Part of a small language model's weights.
Size: 9 layers, width 512, MLP 1344 SwiGLU, 63.2M parameters.
Architecture: RMSNorm before each block, rotary positions, no biases in attention or MLP, untied embeddings, normalized queries and keys, capped logits.
Training: a variant of SOAP for these matrices, 1198M tokens, 4571 steps.
Each number is 50 + 10 x the weight over its row's rms, rounded and kept within 0 to 99. Layers, rows and columns count from 0. The size before them is the row's rms in percent of the matrix's.

# gate: layer 4 MLP gate, 1344x512, rms 0.291, rows 1260-1263, columns 0-127
# up: layer 4 MLP up, 1344x512, rms 0.304, rows 1260-1263, columns 0-127
# down: layer 4 MLP down (transposed), 1344x512, rms 0.207, rows 1260-1262, columns 0-127
gate1260 104:53 68 50 49 35 40 42 46 46 45 44 39 54 60 56 49 45 39 47 45 55 42 44 46 35 57 34 68 32 56 57 50 47 38 25 43 58 58 60 31 52 52 49 50 54 36 38 57 53 38 54 49 43 50 61 50 32 53 28 34 61 34 42 59 44 42 51 45 69 55 45 39 54 61 48 51 59 62 37 50 41 64 42 57 50 52 48 42 45 48 36 28 48 65 42 36 38 46 54 53 57 53 55 46 61 48 47 42 54 54 57 56 41 13 42 55 69 51 63 43 55 55 62 50 61 48 49 47
up1260 100:57 46 66 41 55 45 42 52 40 53 28 48 53 53 55 54 57 59 55 52 52 47 42 28 45 43 50 52 50 53 68 40 40 38 46 56 53 56 49 38 53 41 37 44 48 40 67 39 44 52 61 33 59 45 72 50 70 45 50 43 78 33 53 37 43 52 47 59 48 56 45 57 59 59 55 74 48 47 47 48 59 49 53 63 63 43 63 47 52 51 61 49 55 50 55 42 52 34 56 45 37 42 29 52 61 68 45 50 72 54 53 59 53 43 66 50 58 40 41 39 39 47 72 36 40 40 55 56
down1260 097:28 35 43 43 41 47 41 54 59 70 54 40 46 48 22 49 30 39 58 41 44 52 64 47 34 65 42 49 43 58 52 65 54 57 60 48 58 61 65 38 44 52 59 53 40 48 29 55 62 62 66 49 46 52 53 53 56 51 43 54 59 54 53 60 56 58 41 48 55 45 57 41 49 49 50 61 38 58 45 58 50 65 54 44 36 41 59 54 46 52 57 65 50 66 48 58 70 51 47 49 40 36 44 56 51 45 40 62 62 62 57 52 52 54 38 53 66 53 42 53 69 72 37 51 30 52 38 64
gate1261 120:42 39 49 45 33 52 47 35 65 45 63 61 49 50 44 40 37 56 50 55 45 59 34 53 47 58 66 52 41 65 55 64 72 46 51 47 41 71 57 47 71 60 41 50 51 41 55 45 42 72 57 57 48 46 59 55 33 72 48 50 44 65 74 55 47 72 64 42 52 55 52 52 55 48 77 66 42 47 46 42 57 49 41 68 49 52 49 59 57 45 47 51 34 59 36 60 62 34 42 56 45 43 56 60 52 51 46 50 38 37 70 64 59 50 67 63 58 48 30 45 35 69 53 67 52 49 49 59
up1261 109:48 57 50 51 63 58 45 39 63 46 41 62 51 48 34 48 46 56 62 46 71 59 43 44 40 40 63 43 60 54 52 51 46 59 61 58 49 70 56 50 40 53 46 53 47 59 31 57 56 49 43 47 57 53 59 39 29 57 67 62 46 39 57 41 56 43 78 50 48 56 45 45 61 51 54 53 57 54 62 54 65 53 56 55 27 53 48 51 48 50 59 39 60 51 51 35 75 55 46 55 57 41 67 53 46 58 20 53 37 42 40 70 38 51 55 38 66 57 28 48 48 42 64 62 51 70 51 38
down1261 104:47 52 51 35 57 66 57 38 46 42 61 51 49 55 48 48 57 43 46 40 45 75 18 49 38 44 53 51 54 60 38 53 56 47 42 46 56 86 60 58 54 58 58 60 58 62 42 57 64 41 34 61 71 40 40 54 60 60 54 62 49 62 72 46 43 48 58 49 53 56 48 57 48 44 54 57 52 56 51 54 58 45 39 58 62 39 43 49 64 56 53 59 31 54 61 70 65 52 57 49 63 52 43 53 60 45 44 45 46 42 50 52 50 47 64 35 61 51 60 46 35 52 53 41 28 46 51 65
gate1262 096:48 50 58 54 51 59 34 53 38 38 44 65 39 53 74 50 46 55 53 46 64 50 63 44 46 47 60 60 55 44 32 57 61 51 43 36 57 51 57 50 44 37 49 54 38 50 40 40 44 45 67 35 52 43 57 50 36 37 49 58 51 45 42 58 50 54 43 49 52 47 59 44 60 36 55 50 35 68 44 65 57 56 59 59 49 55 68 42 47 56 43 71 52 52 61 54 50 66 60 56 52 54 45 47 52 36 44 55 49 55 56 47 65 68 50 58 38 46 37 45 51 56 60 62 65 46 56 57
up1262 099:49 39 34 34 48 35 37 54 61 54 63 52 53 48 39 59 53 43 44 54 51 58 47 47 37 43 48 47 62 34 58 40 41 84 27 39 37 50 66 55 55 51 56 57 57 49 59 45 41 50 65 55 35 64 52 42 60 46 44 40 61 67 42 44 50 39 42 32 45 61 60 68 31 33 57 46 57 53 51 55 59 55 46 34 33 61 36 41 50 65 55 48 50 44 58 55 46 66 50 28 37 62 71 42 49 61 62 34 61 21 37 46 58 43 48 66 40 43 43 55 49 40 47 51 67 38 51 62
down1262 098:40 46 45 62 72 49 47 56 60 69 60 56 38 45 46 54 48 47 50 51 49 58 55 49 46 62 53 46 53 34 39 69 51 50 52 42 53 29 53 52 48 46 54 62 41 62 50 32 40 47 49 52 26 46 39 56 45 58 49 68 53 48 52 52 49 65 45 53 50 50 63 36 41 52 53 54 25 56 60 52 62 45 39 57 65 56 44 60 57 44 50 66 56 44 54 65 42 58 41 33 32 42 44 62 45 53 61 40 48 37 47 39 53 37 47 55 40 60 59 35 58 51 53 75 47 54 57 42
gate1263 099:51 56 52 47 43 42 55 51 51 53 46 70 49 56 40 46 35 48 61 34 61 41 43 24 50 35 52 55 60 47 45 54 81 48 61 35 58 56 45 59 56 75 60 57 51 53 46 41 56 51 71 58 51 53 57 52 58 53 48 47 40 47 61 52 63 51 62 39 37 38 55 51 40 63 26 43 57 60 55 51 56 80 50 52 68 35 63 64 53 56 32 48 39 38 43 46 46 51 27 45 43 46 57 52 46 43 66 60 61 63 58 76 72 61 57 37 53 40 46 42 44 40 62 49 58 47 45 39
up1263 098:55 54 56 52 38 56 41 56 35 24 56 42 44 54 48 44 51 55 46 35 60 47 64 46 62 31 32 54 38 59 60 61 40 51 40 51 64 67 62 56 63 50 46 41 58 49 58 60 46 32 41 64 59 46 54 53 52 38 41 44 43 56 51 44 49 62 35 46 40 69 41 37 54 46 56 54 37 61 54 50 63 45 50 18 46 49 43 38 50 49 57 51 48 58 44 38 54 60 47 53 66 60 41 45 40 42 46 56 48 42 53 51 57 47 45 67 76 53 52 65 50 42 61 42 70 68 57 65